Part of a small language model's weights: LayerNorm before each block, learned positions.
Each number is 200 + 40 x the weight over its row's rms, rounded and kept within 0 to 999. Layers, rows and columns count from 0. The size before them is the row's rms in percent of the matrix's.

# down: layer 4 MLP down (transposed), 768x192, rms 0.109, rows 553-577, columns 128-191
# up: layer 4 MLP up, 768x192, rms 0.142, rows 554-577, columns 128-191
down553,099,243,164,244,207,261,236,191,200,216,183,185,230,261,165,204,175,187,170,145,183,206,190,130,163,235,199,157,253,206,145,169,184,146,263,176,245,263,203,157,216,150,198,162,194,159,280,224,186,180,193,179,250,140,160,136,253,219,232,188,223,154,248,234,201
up554,106,151,229,212,274,216,192,240,205,155,190,146,176,247,199,178,233,250,257,191,221,223,173,245,170,164,246,159,234,232,157,249,204,224,210,182,207,212,182,234,178,236,203,171,207,239,139,211,217,260,168,206,173,220,158,315,262,138,198,216,230,236,99,151,139
down554,100,162,203,206,210,254,186,222,186,247,153,239,219,225,168,188,205,155,246,215,202,232,208,183,177,169,195,167,192,198,162,197,104,187,255,156,213,205,301,260,276,174,214,197,170,161,206,159,229,192,153,188,239,279,224,205,192,205,177,235,288,111,277,271,160
up555,091,201,199,177,230,201,147,174,224,218,232,282,185,235,220,159,203,175,207,197,202,116,191,122,250,118,211,208,182,214,276,171,254,150,257,155,261,128,149,204,242,91,211,215,157,166,244,164,209,244,212,196,220,244,214,188,200,244,208,196,147,253,167,183,222
down555,103,215,229,184,192,206,267,221,154,220,200,162,258,263,214,233,161,203,132,130,222,150,259,217,265,241,229,211,127,216,182,267,248,256,133,222,216,251,269,176,176,194,252,127,216,245,210,173,147,242,171,182,176,164,187,164,248,184,180,215,194,118,175,203,207
up556,079,242,223,184,186,210,107,214,228,172,195,201,223,128,215,189,249,194,268,193,184,245,152,228,206,222,233,244,238,271,121,230,229,92,194,133,246,134,183,189,184,179,214,206,166,171,213,136,189,271,256,159,188,196,101,221,217,161,165,170,257,223,240,271,152
down556,066,180,143,257,164,172,120,191,283,249,232,150,246,245,121,273,213,207,229,207,85,173,265,181,191,194,196,223,232,256,176,244,205,210,215,263,186,240,260,241,192,203,153,215,207,234,144,161,192,225,213,197,217,172,192,210,197,249,253,270,192,240,234,208,187
up557,096,181,196,245,268,186,249,190,175,208,173,170,166,174,210,217,240,176,199,248,209,182,163,284,200,139,219,215,300,150,192,261,121,216,210,237,145,185,202,250,156,225,166,172,267,187,157,228,267,207,137,186,216,163,236,279,163,254,181,193,203,168,163,166,274
down557,097,183,171,245,229,218,181,217,242,201,175,165,175,164,102,210,216,166,279,223,129,209,258,187,247,244,185,203,204,205,270,181,155,194,229,287,222,218,183,194,229,191,160,158,212,134,186,285,88,211,208,215,244,214,175,236,241,180,210,193,198,160,179,167,232
up558,108,207,153,192,222,185,229,167,181,199,138,277,223,213,175,130,183,208,207,182,163,130,240,199,212,223,191,190,231,195,228,254,148,216,249,240,159,202,168,206,217,139,253,220,150,206,163,138,195,237,199,101,207,197,242,210,245,227,188,173,219,197,130,238,177
down558,099,184,258,184,131,217,184,184,176,234,257,227,116,173,179,187,156,258,240,205,264,170,188,109,147,154,216,274,261,126,219,176,177,230,180,200,177,150,219,183,217,187,181,195,230,304,178,247,215,221,243,118,246,166,279,179,156,208,169,147,227,229,217,174,113
up559,099,246,247,196,239,214,192,234,213,187,230,222,160,268,186,140,238,238,261,239,174,208,239,202,212,199,140,209,279,213,201,181,215,167,233,134,185,157,257,177,207,180,229,114,146,120,138,232,104,218,166,132,218,209,177,212,174,267,197,212,184,119,178,248,232
down559,097,182,222,257,186,159,137,150,213,170,176,306,177,218,211,222,202,167,220,183,201,177,215,242,177,203,240,236,184,194,152,160,161,252,159,245,265,210,213,185,108,215,159,298,215,189,244,142,249,218,252,175,209,249,145,204,195,155,160,231,207,289,253,167,187
up560,099,240,113,206,204,194,229,132,217,174,235,165,203,180,200,216,208,161,233,229,248,211,249,229,223,142,253,146,194,181,253,198,269,214,233,180,275,123,192,199,222,218,175,86,269,156,232,221,159,209,212,180,200,138,235,233,179,163,236,192,216,184,167,225,183
down560,096,222,210,239,168,222,171,198,156,229,205,210,227,193,150,178,176,214,183,213,277,219,268,305,243,218,261,251,225,112,168,225,222,281,248,211,193,247,173,237,241,171,207,234,142,157,181,228,174,140,249,218,212,209,227,106,226,157,218,204,198,279,211,142,198
up561,100,225,148,196,191,218,190,235,219,190,176,205,211,153,221,187,203,257,161,247,214,167,134,232,160,206,182,216,281,205,184,190,156,129,240,112,153,105,188,192,254,208,258,249,207,278,180,255,214,239,162,156,179,280,220,209,167,183,201,268,167,238,256,198,157
down561,098,191,244,235,226,88,144,153,170,100,184,106,248,177,180,180,229,256,157,214,231,195,179,170,110,181,223,231,219,238,227,244,209,234,165,184,253,237,181,232,153,232,199,166,264,190,193,185,166,264,156,171,167,243,208,242,199,163,211,204,158,160,203,162,150
up562,099,224,193,188,163,194,179,196,258,209,217,216,141,214,163,158,150,171,213,240,193,196,212,259,127,234,178,254,209,216,213,187,216,184,200,135,170,159,135,118,148,134,310,184,232,223,178,169,238,196,233,205,183,242,179,205,227,188,146,275,249,166,170,208,140
down562,120,221,150,239,185,161,146,238,234,231,158,222,141,142,212,224,162,257,277,176,221,162,133,182,187,233,218,268,200,188,163,258,180,176,229,290,180,185,238,143,193,190,137,275,174,175,82,222,228,174,215,142,165,236,239,190,187,198,172,192,241,149,211,256,171
up563,097,178,211,236,199,182,200,198,142,100,170,178,170,184,194,181,185,216,176,138,122,180,251,194,233,249,251,216,216,269,186,211,168,240,210,180,253,230,134,239,258,198,256,200,248,222,240,240,132,227,200,120,266,220,217,250,244,204,220,176,156,186,203,124,212
down563,094,139,218,270,134,161,219,201,236,191,220,212,257,184,142,240,193,222,158,139,226,227,256,141,182,201,144,266,206,182,232,177,239,163,126,173,130,213,177,230,249,138,163,152,260,185,141,140,131,174,209,188,275,180,234,186,205,254,224,192,265,220,198,172,115
up564,092,273,286,230,229,167,237,196,254,205,202,183,154,242,204,227,222,158,280,250,189,206,150,176,152,210,191,167,241,201,169,197,208,134,218,176,196,251,211,89,248,225,174,155,279,225,185,209,133,238,176,232,219,175,191,228,218,164,224,149,173,171,248,215,197
down564,104,137,191,226,226,262,182,154,162,123,250,193,148,129,168,224,142,200,215,227,167,150,201,180,157,251,217,208,303,115,156,207,198,224,166,261,135,269,202,245,139,196,217,218,198,197,148,223,180,187,202,174,197,200,172,207,202,168,172,205,194,109,149,208,254
up565,107,196,210,194,295,185,222,202,148,185,202,195,195,236,192,214,194,233,192,139,253,194,228,210,187,208,181,271,154,230,227,221,179,206,246,204,159,164,192,267,165,202,203,204,150,254,265,144,186,215,167,153,173,211,262,180,291,262,208,291,219,244,175,255,163
down565,125,222,110,254,186,260,158,175,239,163,315,158,203,168,186,242,181,251,240,163,120,148,168,189,185,184,181,255,153,123,215,154,221,243,234,267,189,243,195,202,214,250,120,222,249,215,253,209,214,241,172,214,153,213,235,200,248,202,204,256,183,201,175,264,163
up566,109,234,147,119,164,248,269,190,157,232,166,218,229,150,188,168,220,205,208,206,195,175,229,280,186,178,162,195,231,193,116,195,162,232,204,157,128,235,270,155,162,209,103,223,207,218,253,260,165,205,213,180,199,149,238,282,301,150,266,223,226,167,187,198,207
down566,119,275,247,156,192,178,244,162,254,175,188,192,291,210,192,132,194,144,216,251,238,194,235,179,309,186,204,177,185,213,243,218,109,207,220,136,201,186,142,227,216,163,163,250,206,179,183,238,248,220,201,268,176,208,249,220,263,213,242,150,264,212,192,260,122
up567,100,164,223,142,150,183,203,168,240,147,179,240,206,163,200,142,191,218,256,278,149,229,200,164,190,160,238,209,242,176,177,187,200,211,207,168,183,192,143,201,186,252,244,191,150,275,264,130,159,225,169,163,225,282,251,252,238,235,173,162,233,177,243,114,197
down567,102,218,177,79,231,224,150,181,185,230,130,166,235,211,117,140,220,202,273,238,194,189,207,206,128,226,192,236,224,173,151,219,169,217,194,159,217,129,208,176,190,161,139,256,209,246,208,78,234,219,201,80,218,191,233,262,140,160,137,149,183,196,222,211,166
up568,103,135,78,219,289,277,200,160,139,134,192,148,220,221,165,221,125,166,180,235,197,176,137,259,247,177,166,112,140,207,217,232,272,169,196,193,191,115,219,229,169,228,241,178,175,230,285,242,196,277,186,174,200,224,202,280,210,117,228,167,201,213,181,199,175
down568,093,180,194,207,190,207,201,260,230,139,219,203,170,215,202,194,99,256,206,188,182,272,264,276,194,243,240,222,222,195,202,220,177,172,251,208,186,177,153,204,223,158,180,141,201,196,197,296,188,204,259,196,240,208,245,177,225,243,228,225,250,214,145,212,208
up569,092,138,229,207,223,167,273,165,123,173,213,144,254,222,248,226,184,213,254,204,243,197,204,125,222,157,184,221,151,249,177,214,200,215,168,199,200,228,198,111,196,283,207,198,207,235,268,279,231,214,233,106,256,266,154,146,192,202,173,164,219,221,230,154,191
down569,105,212,188,309,146,267,219,175,156,235,226,155,139,165,186,151,182,165,181,272,190,252,129,173,209,235,182,243,206,219,190,192,186,238,186,144,226,161,234,257,281,207,220,178,195,140,173,197,153,263,197,175,184,222,143,165,204,189,224,285,205,249,200,154,215
up570,096,208,242,236,224,210,218,227,142,152,168,244,287,231,267,222,202,217,170,162,206,128,292,235,171,197,174,207,226,243,228,232,257,152,236,129,179,269,134,260,168,166,235,210,159,204,286,121,164,203,162,156,152,152,221,250,197,218,233,206,204,199,173,250,218
down570,099,218,235,193,263,177,59,167,200,192,240,237,238,140,214,226,212,264,221,146,196,199,263,230,227,178,245,210,172,149,225,177,170,181,175,196,235,247,184,178,251,204,176,250,204,205,223,111,243,207,211,224,121,215,221,204,154,238,182,229,136,230,229,186,212
up571,105,239,218,231,236,164,157,227,163,212,205,192,208,263,117,169,250,192,162,228,146,227,205,248,214,202,249,146,212,227,213,167,223,232,234,218,155,203,216,194,157,267,175,206,141,177,195,176,228,192,256,175,128,177,205,287,215,145,206,172,197,168,120,187,185
down571,101,232,218,232,221,223,246,264,132,236,125,204,275,235,252,204,210,189,198,215,300,179,293,170,180,174,203,178,177,261,112,214,221,258,232,156,265,254,170,179,237,227,203,162,212,184,164,209,172,140,213,203,168,190,182,130,227,249,194,133,242,161,184,228,173
up572,118,229,211,149,118,195,165,169,221,175,196,244,168,164,146,208,138,200,160,187,282,171,179,164,182,286,231,182,219,214,188,171,147,158,211,190,171,220,266,167,213,174,250,172,284,196,148,250,194,190,199,232,146,184,230,206,190,291,191,132,257,237,287,214,273
down572,118,205,214,213,176,201,187,204,110,160,198,222,166,240,241,181,170,237,170,236,244,153,159,205,226,179,181,224,184,220,183,261,194,230,254,198,156,191,170,225,191,192,161,260,181,226,202,255,157,222,224,188,217,168,214,258,199,167,208,213,218,151,188,130,256
up573,103,184,163,271,171,186,158,165,255,163,202,209,200,219,261,186,216,195,227,233,184,153,235,210,194,124,260,228,199,203,154,205,216,206,241,199,248,214,146,203,229,236,194,220,192,236,157,151,114,211,167,129,156,226,295,280,218,229,231,112,133,163,129,227,147
down573,099,262,188,192,214,232,163,229,163,189,213,172,199,171,170,219,182,289,289,105,189,217,230,191,146,278,110,206,236,218,236,165,215,150,181,197,216,168,186,122,238,239,244,162,193,176,212,249,222,171,132,171,252,203,157,176,197,247,191,168,167,145,190,162,157
up574,084,203,235,199,167,120,219,108,232,175,154,197,181,219,222,167,221,164,179,246,242,120,254,180,142,166,180,203,280,132,242,186,230,206,275,178,206,238,216,274,141,173,263,199,216,169,268,195,198,191,182,187,200,220,218,169,170,266,169,163,129,231,164,193,224
down574,073,232,200,242,191,157,215,219,232,217,160,182,165,181,178,200,204,207,187,171,205,242,175,230,258,167,187,212,265,250,190,189,121,143,201,183,215,273,149,132,227,230,170,143,172,193,225,228,111,181,173,188,279,209,120,196,210,188,245,236,154,208,245,177,205
up575,091,209,201,145,107,161,281,179,230,226,218,215,157,184,241,164,272,180,210,173,240,267,258,211,157,160,159,155,215,213,132,166,252,237,142,260,183,247,159,220,224,202,163,220,256,254,159,126,190,250,205,153,193,250,194,201,220,215,228,167,190,193,238,174,251
down575,098,190,244,224,230,228,163,246,181,225,186,264,199,136,165,253,134,188,204,203,239,189,193,288,188,258,208,199,194,217,294,117,276,270,172,204,212,237,260,183,194,170,206,185,241,140,206,163,220,209,149,192,250,189,181,179,156,136,153,171,221,228,238,192,246
up576,100,143,155,197,221,182,128,174,159,204,178,290,228,216,226,244,203,268,225,251,207,115,165,164,219,261,193,179,255,179,140,132,187,139,135,144,203,96,138,272,223,203,204,163,255,250,185,243,137,197,145,187,219,206,176,238,247,285,120,147,299,204,172,196,233
down576,108,274,182,227,207,189,197,254,206,146,272,211,232,153,189,262,210,172,164,161,192,193,177,163,281,188,298,272,188,133,136,195,214,168,122,251,158,234,142,191,221,224,173,154,198,280,159,208,175,214,168,186,237,151,177,241,93,188,184,236,199,163,230,179,207
up577,091,272,248,161,181,178,240,219,170,215,180,265,169,235,232,138,205,194,268,214,191,150,180,237,238,140,132,202,166,205,172,254,247,185,198,211,257,248,134,219,124,220,223,171,216,261,141,160,200,233,270,114,210,237,219,168,206,266,285,244,212,279,163,248,231
down577,072,209,167,214,191,182,250,270,200,178,208,196,183,248,233,225,189,192,207,128,167,225,236,241,168,201,230,118,202,236,218,168,89,236,141,240,283,233,201,146,112,124,196,272,247,131,259,179,144,219,156,150,205,190,161,186,171,210,273,185,148,258,257,198,173